{
  "n_layer": 14,
  "d_model": 192,
  "n_head": 6,
  "n_kv_head": 1,
  "head_dim": 32,
  "d_mlp": 1536,
  "vocab_size": 986,
  "activation": "gelu",
  "norm": "layernorm",
  "norm_place": "pre",
  "norm_eps": 1e-06,
  "positions": "rope",
  "rope_base": 8130.0,
  "rope_fraction": 1.0,
  "qk_norm": false,
  "attn_scale": 0.177,
  "bias": "none",
  "tie_embeddings": true,
  "parallel_block": false,
  "init": "uniform",
  "init_std_qkv": 0.0511,
  "init_std_o": 0.00965,
  "init_std_up": 0.0511,
  "init_std_down": 0.00341,
  "optimizer": "adamw",
  "lr": 0.00186,
  "beta1": 0.9,
  "beta2": 0.99,
  "weight_decay": 0.089,
  "lr_head": 0.00732,
  "warmup_steps": 212,
  "schedule": "wsd",
  "decay_fraction": 0.559,
  "decay_shape": "linear",
  "final_lr_fraction": 0.0,
  "batch_tokens": 65536,
  "seq_len": 1024,
  "doc_mask": true,
  "train_tokens": 568600000,
  "steps": 8677,
  "dataset": "wikipedia_en"
}
Each number is 128 + 32 x the weight over the matrix's rms, rounded and kept within 0 to 255. Layers, rows and columns count from 0. Numbers have three digits each.

# down: layer 8 MLP down (transposed), 1536x192, rms 0.0906, rows 1072-1107, columns 0-191
# up: layer 8 MLP up, 1536x192, rms 0.0958, rows 1073-1108, columns 0-191
down1072:179190128080109147168152082105146063161078118225103080187113129107133103153136123188095107143113088129098142153144134069142085125163119073113148148135091107114145089124163105089168096128115131145087146151112077152117157126132093190161071158090172130083079182147104125067162122107068182105147065064126164162109153111111156151115126123174160112117146178075150116129095197117134129062176138157147210139153124146144125174139201115157129138064100092100115157115181124071097086102129086118109115137081106196052048144212132186118150104117180186135141153175136139119130113136120134163
up1073:107147083097071094141128123085121172132171129127080137130113115102145095171139116142130143098157101096152076136120151116104146110116124128130152122187138133177124089093078086146156086128077137139122117112153144109085082144067149179108045101156146142160131149140144157127132076126091136133120153097092119226175128131122154143131100165172163125146168100150101179094147131142156173115109138163171118092111121187156181033176105144172113170162067163128178112218152164113080161130132141147169162140083072088104105087119116141123114107152120195077117134148150168133128146086175173138
down1073:120089149116160098121112167186188043088149116086097157126151121105152141101173121153097076095146140107119144175156143116100142137159098144089099103164092105170134134097137132154128154136142156109138116084154112163131133125188130064120147136156124161072117087153135125160113130120116159125039125125114097118105131071135084195195151109089079107066145118099205098145056101150095193122161171139148167118127156118158136146151100159145114121172151104186096104106163087170169181141090158138063096130109169140097156145105178125134106078101110102141063160143086122141129106167164119120
up1074:116128118124110120126124160137092174126126147165136104092223188066044127118094091154143157119141078118154122137084188194154166099138168073149131073110160111097111127127079145096163134109118133234177155185163147126126164138137152146111070166084145098156152123118134078111096128135105115121143152148121091220079118129080096125192160125103113118184124086122202165106135093180111189107095115141101165125113202125108200106062113098166163106194135172142115086105096147205152194186111156126132130126077084144135147050083133073138138119105201190166105099094100111089132086099133161144
down1074:101114119083071148094147158173126117144162084077093161114119138175171165100149133131127184136152014141157165107164122156147082145044161079093168121116159073122133108153199145090165108136150046128147143088135098149146119142114169118143104075140175103092104179117160133133129114117126152148171151105090093129122117147087155118195152137145133137104170120100138144155102120080113180154165138093108115128157071097121145175126134125149039104055100147134110186151090136127215113162126158073111104125172116149166150103141086170140117106172148148148091091087166156063135079172151053124
up1075:147119120135116160128194056157107120114091138144134129094122160080155132223122131092142134110145117085125154106133139106144135145106171103096131097145116072096137113151086087163052207136106084136086130153170171147096181116109132144160146107113126129132131111171121127120114162152115109170151076170109139135098158151122063134119168173118139127133099093133115145121118116135089142134138115136097183177133153086162099123186100133118150085114134209122112115160096141106130101103167154147080168088136133078139157098131179116111158088060162150112132115054140109104168174114198146126
down1075:106137126168108142124117181163133136133181119127107137125141065135120137085106103092156123113127095069143136114138086143157108127105155160131128127084094146106081140117120168095149102143161105087164105155114068120146093132148167129135107092146193120105142140101159112123100095133123103083068125158106092127185105154083174119147073088117144175119168139063135114144118195059130117109170123162155102149161065154126129137137147127155102095149084079127123109126119135110133236171139106129099115186148146150131110108113085117141146151202175137159144179202140140157125096131143106086
up1076:134102080114154164129161138106143165107091134164123078171171151090119150126143113149148080128150114114134081151146136143129176136098136071171170093087116091084115132155187109044132155106109094191063120120151099161098195122124103154157130149165111152111140118132138130135147129116111118103124078140154121178123137121087136106173095196166248090151098170127130134079126109136157126133154127177121104126132156066116150081139080087147129151146112097144125148112081183124185082131128111127099138130086123092189141111109105119168095115100176096142093165143160096128144149098117161165
down1076:094191155095099123116096089182113126127131149163169149110157133113154115183139116140111117080151141125095133128107099144105139101189113142141129081146123083099087129124160110121097106115119124139165106157191111070110127125160118121119136138079129149094069135133128129112153164140164135133163065075091105096081088103117072156140149135132121190148156093126118140127131172117108197110170097108185172127107152148119154143078186169192183103114034196058127104089114127138118128114110153113095127103160099171061153157112123079170143164148170159165137132124117148162122142171191129050
up1077:100143167106090094161199072118155105147121102113067107116155072143126143179115098117126091128121117115135143149148171142151147148166158120079090110108133165080065138113114169147140109144176101134077161168102165121173076143140141169127134155149083077172123117127139109147133152143113205126160124143071193189112127060085077092148157081138130113139082114157120095132110079117205175093116183149168117095131152133169133112103121167132072136182082098053144143176118160136114146154108112101158156094144126164103131148054140093142132248139103155066111130156099122088149063145151153145
down1077:137127151128159178104055169151115096079154188158142112098131143146200169118190126122132123130094072104131104134111090160127076133155171130081134118115152126047100100141174133059152137142109087115136098189144052123162166211115102110109136104177119220115159087165153142137109115120123150126112165172151040146138105112150167160134128081154152124088165132127083181070060101143124127126161159088140131102172104184128092160166155035075175116125100143179120163113164163104101099094127053119124131088091125071135099113167093132092122153159123157087109145112170113098131167185065181124
up1078:065166071168125126169124137141120092100050138152080079099118124137095098140151084134093138108192133102145182121115120077177217109168106088208133137088213134167119132132112156075186134115152118117131123143149129128144152081156165173111087166200085144156133159117076151136086092092045122105181141083088154151138128137137096113123188099112134156165170118121126131112131135165102171070102073158120141171140138151170118077044080142142095121103101103129175077100095098129115152171159118142095207160079138115145194097136120106140116160087119165111098124114171136144115147106157184158
down1078:094132136074171168152050139093168073124163122163140094126147113030220152172162085161098148143089083089139105128064162122120132170189106153149075164115086166146167073129163165182146178142144144097119119120151168172084130143042229168121121125172066070137132172058100144181145111081153151113115169085134114131150186120183108077112050163133131092112087096083090148141107225126174106144116117089137157158128106166156177116119110121146040104139085112051115148152140143113093132127130195152131130089062106133120148092077157136128141174100119132157102123139119106151182145111179156089
up1079:153130126179135078120153172115102131108122117134137129175110081114115126122130115149148123120200139099118148133146119152129140160131113123111143123141137142128124129129113117142177103121162099146116157163093109119099194128155115122129076071153116148104111145115155091125109142119104127126125125118119133115131097142135116106118145154178149158157139108128147150111147136124129131099135125105162104132180113124174125080128087125133145144139143132136137139132116129138153111153148139125127098148106073124126118127125151148105155157094149139133139086124127124133158108112087127142
down1079:142134149180102142142123092152115130124117104115141135084075129127121124128073171113139164126122158185139110144141136143142089130113148182123098148094163109128132100138145138091083128125073124173114118119097140089185111094143130148103119143118130074084145119135117141134103187108167145163112136106109094139120111153114132125131142102104098111139158118133171134125131099117107122149118106135111154114065083104152116168128132135123115153137128120144121116124148102088105167155135117138179113151127113142113159100157152148156133143135124109152131158138152119139126133136155148131
up1080:098113149126160122107163101065094134087113152141106137097170104148143169112110182186106137147111146130136085166087103170132167146157131102099169135113127107108062069213084111096135162139127119107137142109104126130135129085153141086209156097119114123147146123123144125147131118147093140129150094126139173102125089091129102079106122189172145188104121120146102177145142094104109104124080148145122093172123214145099123087139166205166144102113077138135157184098135122163134095161063141147137105092126091133153097095134120106130142119140147158144125110147133143083133238104117107101
down1080:115099148129058089112158124144092130071162107126103132176134159136090087157173107142084140163135136106145139109147121102089124129098119176140147155136171169115111150089075156160117107124161090120107077202171131105129145144119171113098152132128145146134091128103163085086140122141148121137102101103124145154116178157146155147082126103094064046133128136082174118179109130153133166113136138134092180157157104146105103174088093102119184124134165162077154115146110120144135089081125181112132150130159198129079128150104159169140119161080160079140102153067120147164091106155138082118
up1081:112132203112154135141135097180152077031146122137153097131155137142107065132076051126152139118139149100191150151089131120099169129152110075149162170080150155073121085175138086152058089074210101131107119221106153093154157138168181171096134107142145091124120105128129169098132123086114142160124157152118116140109072124072017132207136151156105113124095138130151067066135106124160169128130135075126157132168142150097136083109141139169073135086158161159159080132133100160175072197126151128191108172146082084155170097162152101162143124072090197107091108158190185105111161214061099170
down1081:134118113090107123176178140149149153081113158126132085132111150130104082127143191110157141141162093129131116122200129167141124135097158083157114131127107121115079102142092103106149117120155111144123148137107147122015044062182141053181052129134154124113030153069087136146146101132100084171149147099058139096154070138069107113135113171122135131112068132225111139082076118073094188210154106163123178182143157109121085179119183200125123062172134179114086105079136117123130162140156141145097122145154138129185163102181133107064141191200188164128079151068166164167078113232139119161
up1082:160196117158179078127167124141115062094132121132142088139085126153076090141092100149130075113146195133078178135150159098200168098139089098088162175141103119089121100138150139148227109148109123202164112153158142083122181106177206141139136145073134102073177147175120110049082090132128116062109087137119174193131102130126098121106202119135144120118152065141107118130219109149163161056132132117166101158108207132136098147097129143148094119116164113116109118155127137148150163126090117194151180129061078115149107071132148129150161210064162164031130129103168149138104099092021108120
down1082:152182073181183098163085109164152131130124119134155172165172178082070211134154111148089101093114099141062173131142155087123101062114150148135089127076122142170148066104183136093131076160076128130075131109120174136076115130191124144136101156080199151103153123130108147155163106131069136112188122171152200084102139123164113134066119087107068099176113168145111154177089180130174114182190146120125153114160143125140061097081122096113108117108100097142193123144147202120154140148079104124080139097114172116122119108147147135126154103140135151161162130137133088170128109105137077073
up1083:101129165067138119112150123141130117127108144205106107041114123124082112126061058120132127077135132149132133190085154101093179129132119081140122104149103148086101052165125110107141150110127117141069149112091116160183090114131165106138110153087141124132133124190131095088126181118171138116134076112108114130164089102081155136128181100104104105094174083149100160112138108124167177103098103180198140098159192171171136123187159215152117146178197147123193093147188159164143182134095179176078091153062157092153146115099163076101181163077137118071143130101153115122131098173188139063
down1083:085182110095178132149133144165110143143136129146123151150146120155053129131173175151129126166113150129132136133113149162093113111106158096118143146032141126124109185105115093150128141147178152129125129115155077064131056185138089155131109115137115178074118122095114204155164139051075157149178127203156092129083102165157070099177106089169142168145156169143083107080114132138092117140162081128158137178093126114168143156157157169115073104142126117151099139131120094163144130135136151082138161127138095145110118170069088170155057172138116134053122099123125072057154187089067094105
up1084:134067150153115105150146079173165108102218150107069119121156110091077092125085115073106167107131156101133052180118096109099153137121122101137155069068192130120135124123119054154119139176167188121053075151132181052098147130152113124166121131153132141085109115113111163112198105094128182121108211126132095133131140104126123086138156150142144137168175093140160102083104113081171202119118141164125167127189129159118152134146146089161098136158189179101198149090163117121115098153113141146149122132111104115176100125118128113139150149156106222073139028087139172122149132164122096161
down1084:156104133150120156104222156139074191128155133109090122103120103127118076085122158194084152039187084135134122081100187112105163127078138107137149161122097105100133160174147174083100121179117166145181114099185123176137113126063037132130170122099172117117178170112142140101105151118144058117114142117143139081060103079092147165060139168126130131141099181088079133131099061167102137132065151160118100130109133103142106187107113116120150109138111086116084159116139165171166137127107156198099149119077109175161117066197109112046180157121131139086132156116143139161230155125199116142
up1085:128110108109139144116136141103127120098104126132113128120119094118125153144131132112156127149134103133151100159159136142144158117154108114127138143131095135178112110166168095141148115129133123086114139126126102120100141093143121094141137108118144126129128120127143098131109134087099105163122092124127151091112132110131123104114084149148150108118150147152132131090146113146143129116158124160141113138118139122123129115096117106115111144123128117157159124128106138147132122160088162159103141149161114084183115116122162129141143160151135134122112101141126157074133143140121125143
down1085:113092135150109161105119090127155144148108148113166150091085148097068162130109153125128126109105132098115156132111066120120143136137143135122130153151093110079182102141109098145112143145185144147105123176143184102147143162137150132164154123119094102100100070123059158147124137135138131136157107089139098125108134162094113123135123152105149143132151089128150140133109062161138127162125121131077167139140099136158115109146140081195110163128108124136126173124150124109133138129105131127132093135089124081095110157115106179090155099144163152159123106135137133138158120104169138081
up1086:125128139185160135150194133157140117101160108147139120151132146148078070131088103111128110109107146049114134115118181104172135145143094090145111176124189060191107119130131095149132134125144135060150132141127127133152153148114119100101137106125136155105146146049125111151050128090107148088120138098023133111139087138135115114110206150160130178126120183138125111152159138126149136121084136160128168109171114090102164133078080142172101154129125131093119104137131179162145101142123117145106136163112135140129228044105159119137195202116168146107147190115103161082098107123111204119
down1086:167091152152198148151164113128115114153091101109135072141154156135125085205074119139174120108198093146111151092126108132098148137085130119113132109144114140128140155133154117073128099108133073105140146100093136128099085141151082173151141106153111126170133124143114111167168148111133194143124084132129095095103076144104128121098144050159045166134176107091021164123092112115148113136141173168130122151136093151125135157114122142094105166099129083120126102110202205153169106105139167150131114095126141111225123106137098156119180206115129140130136123083052120107134107104164133181
up1087:133114079134101085173120106136117112081099123154130162138137151125100110157125090125137161102146162039101164150121164154143135080166090080143157118095157088133149102072097148077101217070108108169104108187131224151125177054133138172114117023138147157048153120132161129073115158075109161141096182138126132116204170189153054108150158207137119157133101119116097205116169134133112087107111060121158137133183190156142046153115079134084151135109143142117169121115107091087137177089154102234134119143091133196108127133149123137174107125109136114091112179132131153123130158100088136157
down1087:124182139101160137076099128144174106148106088106188086071110090136174144163140127143117181143124074169162129095076167136152194123126146094168138130182092145094140161161150137063147086093102175086101163129099107145117071112119104116127167151122119154185117103135106114084154119089090037126159136124074139153188099073088090099146154124196086168138134146087164082111181173165134146192143099118117210156118097137114169117207146122148061073145186102136060150113127123112147123146132159118109123128081108173159125070167091118147116181055160170135160124176089061120094098137089164130
up1088:107093126122146164115150122137122093120147158083136115160159103176113126165041118107138117088111118100113125149098108177175139100122151093152124190170138117191079120142158111140129069109078061116148164138080170141090156088123111164127119131201102119119095128103146131141123113131087110064157135120125117166142100119113153109154180206122122154158006093175085118122137116088146161107106142178160090111084160081133193089128133151182114129156160153101118129116104130141128180112106170110132151107197093179130108110116136097123130144101151179089122129195144098129150104092130158205
down1088:089181161135114116142177095119157126086169119195055094124135116115123134101163144120093163140135124166078197079148077118114142136111165100155117123092087146113098112156101171139117165130152109068130124139138142197091130120068124051105158151177143124074135113123157078095137162101145171099134095115134104133131182163145173156133103131143070101062148116177131071134127091118077120139135122149176119077159128122101163151173138135093125117179087107139129092120168063130153158132115161113139158165113159149111124192093133174109115083155127103193150067084085158168135095100123172147
up1089:172089171103174093133143083103153101151088073096143184153109066124152104084109091147129098021129137119143174129107150118114180123123120099151213020118134139177175103188136164146194134124128126103124140144091151125128142120117128130165108065120152115116114138111101221059109132171129144129126179092116092159131121132157043103151096119122138170122163154165175060061175118132166107101109147198122133155097107111144152112133145138180145167124110119162129111080106150068019088197130183156108152132141125155167198111126151150129186095116097117126131078074075124098128152114157173118
down1089:137104119112117084165070091134102135139170121099155148146181162106151071233165073190121143066152159125189122126106111183089128156107094107111077066085135053127163155138213134155120067160185142147120073095087081093193112165130152159109168119120113089103127116050106103177107185077140102144128109236043160119151103150141178151142166162156121129117132178066146119197080100148137088047196159148086159115186078084161137096137148167076210071088069180148147113193106079138115158127070090161168103131176109127158186107143113088049100044134136147205151141109105099124091093093131194118
up1090:135127077127163156139165075105132178119132117208042119095160111104114084163099077138120093139173124134111142128068147142132157114112121140136121082147153115133120102146099190091180162098118117140035138137158088102094096167103141156132151093153117090120151157112167155089161063167098119174104205125145173146066142130118090099091102133108136118135153127167177192103125087183129139158127099118144088196131131164175171099165092127124115088145123147166198139136137168152092103135099174165151091137103088090121115152161109149135099165181101148109131108139097109132138122119160169121
down1090:096118137132067142141167179137143107183074154168083186145200134134161156130174162122123115107054129136168122155186114170092133082126205128085159142071120080115115070156100123133136132185156127163209096099158134146143102157163124150140145140122100105096112131091181084098094161089112114149066108129123123162111097139168184141147106098090137083163113118102180147093100110124102091078115158098120098158064095115127081144143152143097160078105131102199154100118105121124151119152133095105102136182173150177067125155091148081183197130134132123133149108194120126100073098106147110132
up1091:132132081131111171174178105129121175109118128229086063149167127119107095126070123163173104103147111104182074141111092123131093093091136073145113135098128104132179066137113119107191217135124113163075131092102142105174124139099103162160119153173117102114162108138124127090098110160129135158133131156112153161153199091132129113127102164191142100131145128126078094089191098140106088154118128171145098138117208124124177126151115132082128178206157155085131175185120117143092138130081125154171088094130046138108101081169140040168086145143125145107079167154102206060111165134139154124
down1091:116109033069122103149204157075099142145169122108167138118103112165091113143094171108127166101121197130189129165142115128124087171066088154078142142093138076112127171152119134093179143124145129080129137147113145131147121111120162176220135128116123073183113137101146115101125176125099107192131117220076130144109134112167109069107190108125088099158127156089173162179126136124101058103197180090106188155123138105135078067120139176143156138120182105129111183108081133128094114110130157157167065137147112182156065032137116139109150214133134109072086106139140125067051133068186192115
up1092:138121139166192086136121168109070116112150050087118107080040127101086048141115120132132110124160157162136163133143131110139189173201130158151190105159187123143104082123121106106089152102091116099147159121141124083067169087123179152135100100171139119107131140110157133142119118110085125105103175160098123135112096166187131138135139117127123166119152110159153143114164111125112114107139093148102070118118117115111148138144094118116135126150099126165126130130183161097133150164154104114200163157121087108122213096105146150120186131101131168143109174080155133108190123072099134150
down1092:140096085108074142139104129133097112142114111107150126204132022136191076084149116142116135098123137133129139169175133131175129092164159124189104133181069077119128094152110154141073096124127075140098044123159081116171106175066162181103123123158158146091117118104160198124151089137162136108126136149135123095147153169173166133118119157102096133123172093168179104145106105144120097150088096090138153157128156123129094126152165070139099135160090112186171113202112158109126100156151143186170146124115094137100103180168105100130119154168080079148134137105176130090108102126111148112
up1093:123112130054102179085122141119210129095150139130127092163150107070148096113166130152167111092163128127202042159088166120143102156158112065064133136065127144131160122202157143115068132114131028064058099200128124139115176082109130088159083110113102103192136136067174149092155125145155153146136150151183201085092162153119059122073180178143124232166072124089174208146142105148144101086106079103102097160155092109116167096137097182135094118137185109135132142185126160146164177154105096119092112107116155180153156095093096170112120121102146163140086083129109186122128152127118141154
down1093:114153060076131130127105153186104132109142177092106085029131139139129145118131151137097147136114111112098112084123139102148129197135109072109050148113158168175118153164135132073147078136143112187073151115111044106158124098153127143152119166214084077146064172091155160155160086061119137099110081114129149084103127117112181116149089120093172160147181148110090119143138117149126177082111091152111128156100188159196168147078169158113179107157087095151129132158131089155100123147162123129119092151175114100177119139163147194094161147138162113113096081139109195119100088091121143185
up1094:146077142101160177117124077151163132118089133127172103093155100083112129139134141146111154107156100165138105154114133094110115111158161120119112167150129132097138123143167147120134149165134083131110075121133131107203108091065182106173131084157133095130134110096053161105094125162095163126137146152146105139110051111153117142125105179107158161137114118161111098111148103213146137044123160163130108195177114138127129151122185190147088129142188109117168081100082172131092127128093145124144172146125102128134143126135172024081172093156200134106086138202136112095169187160113155158
down1094:074160120137076081143143061121078123172183140066102148142161144174104115151149156160089153128125182130129128127131091142147194149131081093097112082157116161144138151140106182138075134128143134157175124145119079135169148096064160068117102159144091146104115170105173169192142157083112138116125157124069120083099108110147176129151081151074138156078138127130143190178042109133169133152171146158110098101095148208128127091143098172155145080104119168093176191145111108139154114158141069134095149145172104142088126146080110118075146141070075159151149091136130143155120146072108095158
up1095:193154072171163119148141140150131145129193177073101107120120130103065091158116130098119100122116097148113046155141074140111158117145083116126110168129148111134106142115113125093119107084142095072087048120139173112107162140150172145108100109159083114111128145196152153078095169172122161089157175164123147080122123083143116102216125209160123147120055114151121106094098099147112183151130146150168140148111112060087097088108126103140101180128123157105095176103151129152159087105090079137099153116180101060187126137096177134187181156064105236114123140143098140089141105174097122197
down1095:102117172064121086184111102140095131169166129189174121166168152131146149105126086087123123144084111135072096161122150098045177089167129153138112147103168153173194128129062125155151132152106196081148033132075158190140146182141080104128118140126089099101149106126134124088170074102101141164122081145176148146092215154125070166164127070085194114096126088110169126115157086122144097191142171059135120141074181177121164131122095192172079085090070107162115103174147116174179045079148107117125175146178120133101112168007120160135125142116157153145132122170130088136103148082105131070
up1096:133108143113118163179104096140146117167122156197074073130103151128133041099156054163114047098146139124109132109093097102103128133136115097114180119135121168115098097109133101180157173107183176120151108110132098150172138118133154142142118118096141092151124092079112058051113115157115202141176109124086105205173130053128157134156097122146153081126101122161137120069142144161163151115154103174122102206145151120154116115152136095124073131188121107085126154153102187195096145171150162199131126133096095142135139112099149171130143133155175115103121061087083132106148128090138149136
down1096:052156121163147137131131122084141104154234143129146114132103150164143161146109144113070168144158157133113151094108093137172100155140165131162147147106136135080172151149159169099133113114162157159104099064117090139109133130102118142118154095152090119152177139133118117091088157097133072163073089157144100068122099139173169121172162164074099126136136135115115139104110106132133098117120166138130135152091131154169154118163177117121155109191159137111093200116098086150107138090153123120159110110180162110072136123126128097069120140136101127102131121107117105094079095097130134195
up1097:150107131148128128136115146136114112151141096137127136104128103128131097118135139127159150096153143092147144114140142093162131146162118121141119117136177095137090124182122140120110106121093108120152143130092109101133119120123114092127102107118091181130169106132157120146106181111105130133115136121117125123137097148145145123126140108124173163150136120128150182124151143122146120077121097102155119160127128101120099152091106128149126127122120162107115143092136121062105131159128116140103127140133120154152119120135159113134147145123122120128141116095131110131125101146102126136
down1097:120090168154099142117079098159128150082135150198131111151097118168106164131093124103115116053130138119096104126106128147127125096145131173090137149126100126132149089132091127134148149122188155154099115138098140135143107123152094179115149186142098111123102120150116147073173157128112175149128123115093095122088116128082139109146163113147100108128124127123114139142115148159124137150115122115090149125094122151100167104179138133118097147166127145166157137125150155135138134128110109126188137140130129087114111133104139165114120122114138115156097113115112133141126117129135171118
up1098:119146067120144111111156121100093126084107063144174127103115116136155117104124101148113124086142068042165121128169204087144196172133148079173126095161149119162062117135053177114139081081103122087146111179106129114133097079114130107162105145103082136153151147134171102143152210158176138161097145090087188147153114162143070081085150165146155168087105126115130129139205127196127145122084153107169145102132123145166073112060104068093138104145119152152168157082153113110040110146141137192205191110077115123153140110133138129114106109112137184157138113128079169109151158179169092089
down1098:146116095143141127116145133094093111133150244170160168147127137075131147071149059172117104085113116115106127155162137114126099054144165173132108170130120135126121087112117107130143133169142094122104137146174141208148091135088137151036163129129133103083135132088168099087107114149118142052107084128110148023116108172102144079148128113109088102154100144144099180163102087209156047130174074067115200120175071158120111221147150093122162145106176134101113083120076074161096170153113078115183143102163170106180156176133098141160166146113173132134148199150149155103138078130143143130
up1099:149094159182153116140184112135128114098176159192109087077157156186102167172123148100139084138103150156173144177144100153136154116090106157114163107079124120126165129135101095146108147105151099105094152161130113107111068137081115087152121104127058109147165088177165118142077052154097141121164102178069176119160135135073122115156142145140146160098041119186145073117152086109175101118105088172158187123145116106103111116129150104126113144144116094192141157080121136223153185166119114158162128093124112063161117099050116130187152101105164150152116095092160102079180083117042103112
down1099:122065173092126047160187164174138161091149202124067181166116110073110118095129122160119111106151136137163098115087095195124128117131086147135144101142109080132134078194092094143128130150124185055166115131135206155142081160086097100129175176213159146121136198122127135132122172074151143167106151073056168161157115080049105140080159107128084107185115125102149120146154132058135126160132157096138182102077077149105099159139098179152109157133143094180151094135118089135155093154126143158134088189125143141143076121105082156105160106038098184135115149106121092097123147178115131098
up1100:130102136124165118130115138170135142112111125095114121124074110141111152142095083169152169138130138101147047177138117111148104056189141139159148147114137163134123130122116102185128182137094128132110090103102099059159171126057205121164128139135124119135140116138162127125123151121146157175161108158118141079083108106184100142136131170124133130143108135133125148115156125115151124118113135070122175138187127125088114100127130111091125137148111055158141114126149133122144118101184088126150122120100171101163145054125145139122118144123132158150159079158083163138154111131167042115
down1100:112154085097127110138098155097126106170140129124156119120143147137128125186159159123095086163118117156076164106133097097150150173117098143117134123153143078119094140141177122131138136118120150128152111091141127137093124136188118121111115123151139123133120140092133098153125115167150095125116111158132162147159116121109105112083105073102132141110107140075086127116108165085131144084137099154102098111112136139141117164166117114140147123126186141110125161147165155105096153144173145111159126135127103125084134190149122101144164114150127125132119136157112134126113093110110181156
up1101:150132121175139153178172127175144132120142108137155092131167161107108081133133093152111096112120147078129166160156107151163125133140107109108088151129207080172113146131054100148132192115053091100106121130130113093100152121130123113124072096171061108187179136115201130157148165106130132103119116120082100106113142180146083146122180183146191145142093067143086160132121124100143149112137103085208154132126139106122096118113083141125135121187103169098156118173151148111112170135110149110093145085134055179145151086082139150107120174054152191156153132154157108114116114095090129103
down1101:119083148146111122147116108158100131097147130122118181177156157139163182103148129153120110144136130145054105100079178153152145145108117151132127184120114102117070082114136092122147129103139115125104074174093093140120106182184125124158137131135063115176152113130171092120159147124078151139118141163144161167119121104136167147128169085142161115158180202136129116097147123200165153112157114050086107137062064161118127115059174106090118146037164124123094100119083106138235217059139138142123130115111173089131072127193134124124128122145135088047150155122144119085116153110136098121
up1102:116144099090123128131130115128137096107101141164097116111159138080145119133119106169113079135164110137156111124172103137116121103174133135134170118131115136111144121140106132093206135141097147135089126114146147073105151127106131111187167095123126128143175115123115149130120087124098114143121100105152127109109116098124132134131146118105169103161148128152133192117166070163127168090156114125119089143149113156150129134103118128150108143176108130121106110149141152129108097131129115130110136098147114140145158142117130129155105123139124119150157077157150116075154154159166141139
down1102:122115106151125100101138122147102137126159075137100177126113104156104087163127109104144150123091110089100116161111165137153124144173093153103115129140101127108118088151084113165129133137199158129186132107109194150179115152128113138128046144132161146119124156137136161144133100130103169150128171135074127134112150117099135128129121125159079146128166131166118091117095157116106115137083138141143152118100146115103131087106121125141095104127105139141170105134100152118113099146150123134152064165127148108126119108135114124145133105132164125062114178162144146147157124083118091171
up1103:132098123117148142173106085126080154074145136123072131137126038152115126185136113175057093111154175092078075117063143101104127125183135135167129125171116167147129149107117118151139112123109120177132122121065096074106100072103134181115156125112119109116094151091115195057106141119085140170147107131092105144177165158152150068108122127122149189096088135174155131113127147138158106131138096151143096189094122124104113119149143128151113124150123136116146210109106175139104120125141142125179135202129125128199182142136145145142154166135151113112078140098072200163157172101063090140
down1103:137138118125125085119161176129183141124172120105122144149130114083130154173132149113149137115089074085145136144142129103187141115148152123113154113133138082119115104100131103152162153117125126110173125126134129103112102145157115083136155116085107094144099127158106113126151131122106134125112162174109103079109128115176111163057180094150137132129187164117164095163083151147133164121198148154147151095122146150123133145136182165087092127097104169189079127078137103115170109129158073099062110069135126124113049101122107130077189135116106120166159111103154141059099117137137127208
up1104:136043161152152117088163145152104082127074110105125087069151126181115148150102070116158103094131127152098145115180084138140098138110242093140189095012163159158160138196114129152202143143132133081074159143133139093174154148098160131123069119149138109118157096148167152117072132127124141067087151220107083144179128074123114142151160166097142135142172110177126119094165108112128110090089120127156117119162162153137081123067084204168074144170129187167140151091141103190151085130112129127117104131128161106128108138117128101143126184120103090148130144149157106100139081052085146130
down1104:143137184148132134130123134227114100151119137162111109114146108180146115116126101137121097050122141086104156080166133083119126118100121131150115187085074081167130078192114136192186116152114119151164072152209121140185129164130100144083115088162126178083131127126121132108089074110131127118130106082134134178111110096161111155105101065103108190132140164125071170136149136113147115127152134165083177084103109147202060141170125133070096165133075100146120077131156088186139099073098177114172120124059117169083177058159151116181135075165129141161099163125137091128125099129150129113
up1105:119079122077130100123129128077130095121109129127143120196248156114149100136147107112117147091132099096200174135156157082129145078180116125170133125080087149145130088187064137134144169112163116073158128146137146153176106120112192126186189099199151089138148129132146136138051169125088149088162102103088152143110060099062118151115102175148128170116112135136181141097162103185174096116155094151155156136153150112139184135134120141174064158117102168130126102210150089114099119099189125126175122161119236142116096087128079119185101091107114145176141122103074133116100166090123075206
down1105:143125160121108126133182093161113140077101108083118142111109189123131088127133142156121148182157086170086103163123115165151120124142117131083103128086150117134142207106091110085182180137085119127129084154147075158122105105149115076112108119112083162145182205133085120100166124137203092071163144115109114145150123051170082106157123140095165127163160122093140145152140183102108122141135082155103154127098109158153089134064138113185079097115133121140141103110147159189155145178149083166157097178105146151134112075166172116153123148209122118108107140102124103097139083109125147082
up1106:127087101120169158137130116167223147152190119124108135091143134111176158102119119077156090097184099054087053154089133153132111147081083126129097172127173094111117107126130080158111152108101162149171092118115152164155137151138091151137072098063128100134186087123178123117090156143114133133051115104094108148140158097066100148115134171180165090109115145220107159134086109120129133087085124101122113170193170176150100039133118151159148200140097114105142079136174153117111156094103129108130185121168063157131137142124113152178098157127236191102148115165133143068189139094141094105
down1106:118160093176140140118111134139175160118104109081102112110105130181128127105150143072109115148085098183106122114132061108147157040099095131118169147117093147144078226104145138108089148158139142116069146139150140171081102091110120079119100135178152147104171180115133118159195149162061086133179167133072128141120093112108187152138140161099058196114119159160123093099069111062178131170168140163184147137143128110100096143114167127173135100136167133140130122163148173161096079185155114085054109117123127146164139132169093075111150117078067141126089103132123167125081130219127104107
up1107:125084105146135083056159092120127097123122129134081128144115108112149081128136117168116110103120147104143193160144153113188154141126157124138126145148184154176083119207105108128101140150121105084104177124148156129144122142133124143119142086124127115172198158122180101076147133155093150137095128079111158118113126091093080148153149109141101192096112088127128158122154094147135130107152088174156179116080133204119091130114100096127138115230139181106178137163119152088118102151133097120104094142145115164148176086097140102106100162108109134155145124115114114126123188122147118112
down1107:176124141090134114125173156086154084124143097100178069103105130161107196106152200122100161130139116158175222111158159104107098138093140142157146142130119101164130159107063124140147190140088128105171109090108140175133109136125093111164111138140147222135182124120088126135130172078144142118122195106140081170130093159090113084151151132154148167102120139080120138139090105138127115167112131161100041135167193124104093105106169117134113142112150110153171137071125102155085077132093154138138142117073113119101132124143086147131086088143090147089152131121138173097131129127080154108
up1108:127123094096152116133137109150125123055152112159102072139154085101104133106128135137168125136091117103168126121158149068156130140120118108125115125102144125122092125186104144135138113109129115110124148144103096123146136119137130113153135101124093147109150093115152124122113154131056111128133124121126130091146126122160138099132103146150180169138127144133123154138163120108114137090124106107101129110114117136118139102090093108138145172137125118143135098147118158133113089126131135143133140151127117112158118133117132135141137115122111129167111137167122122101129118133122116140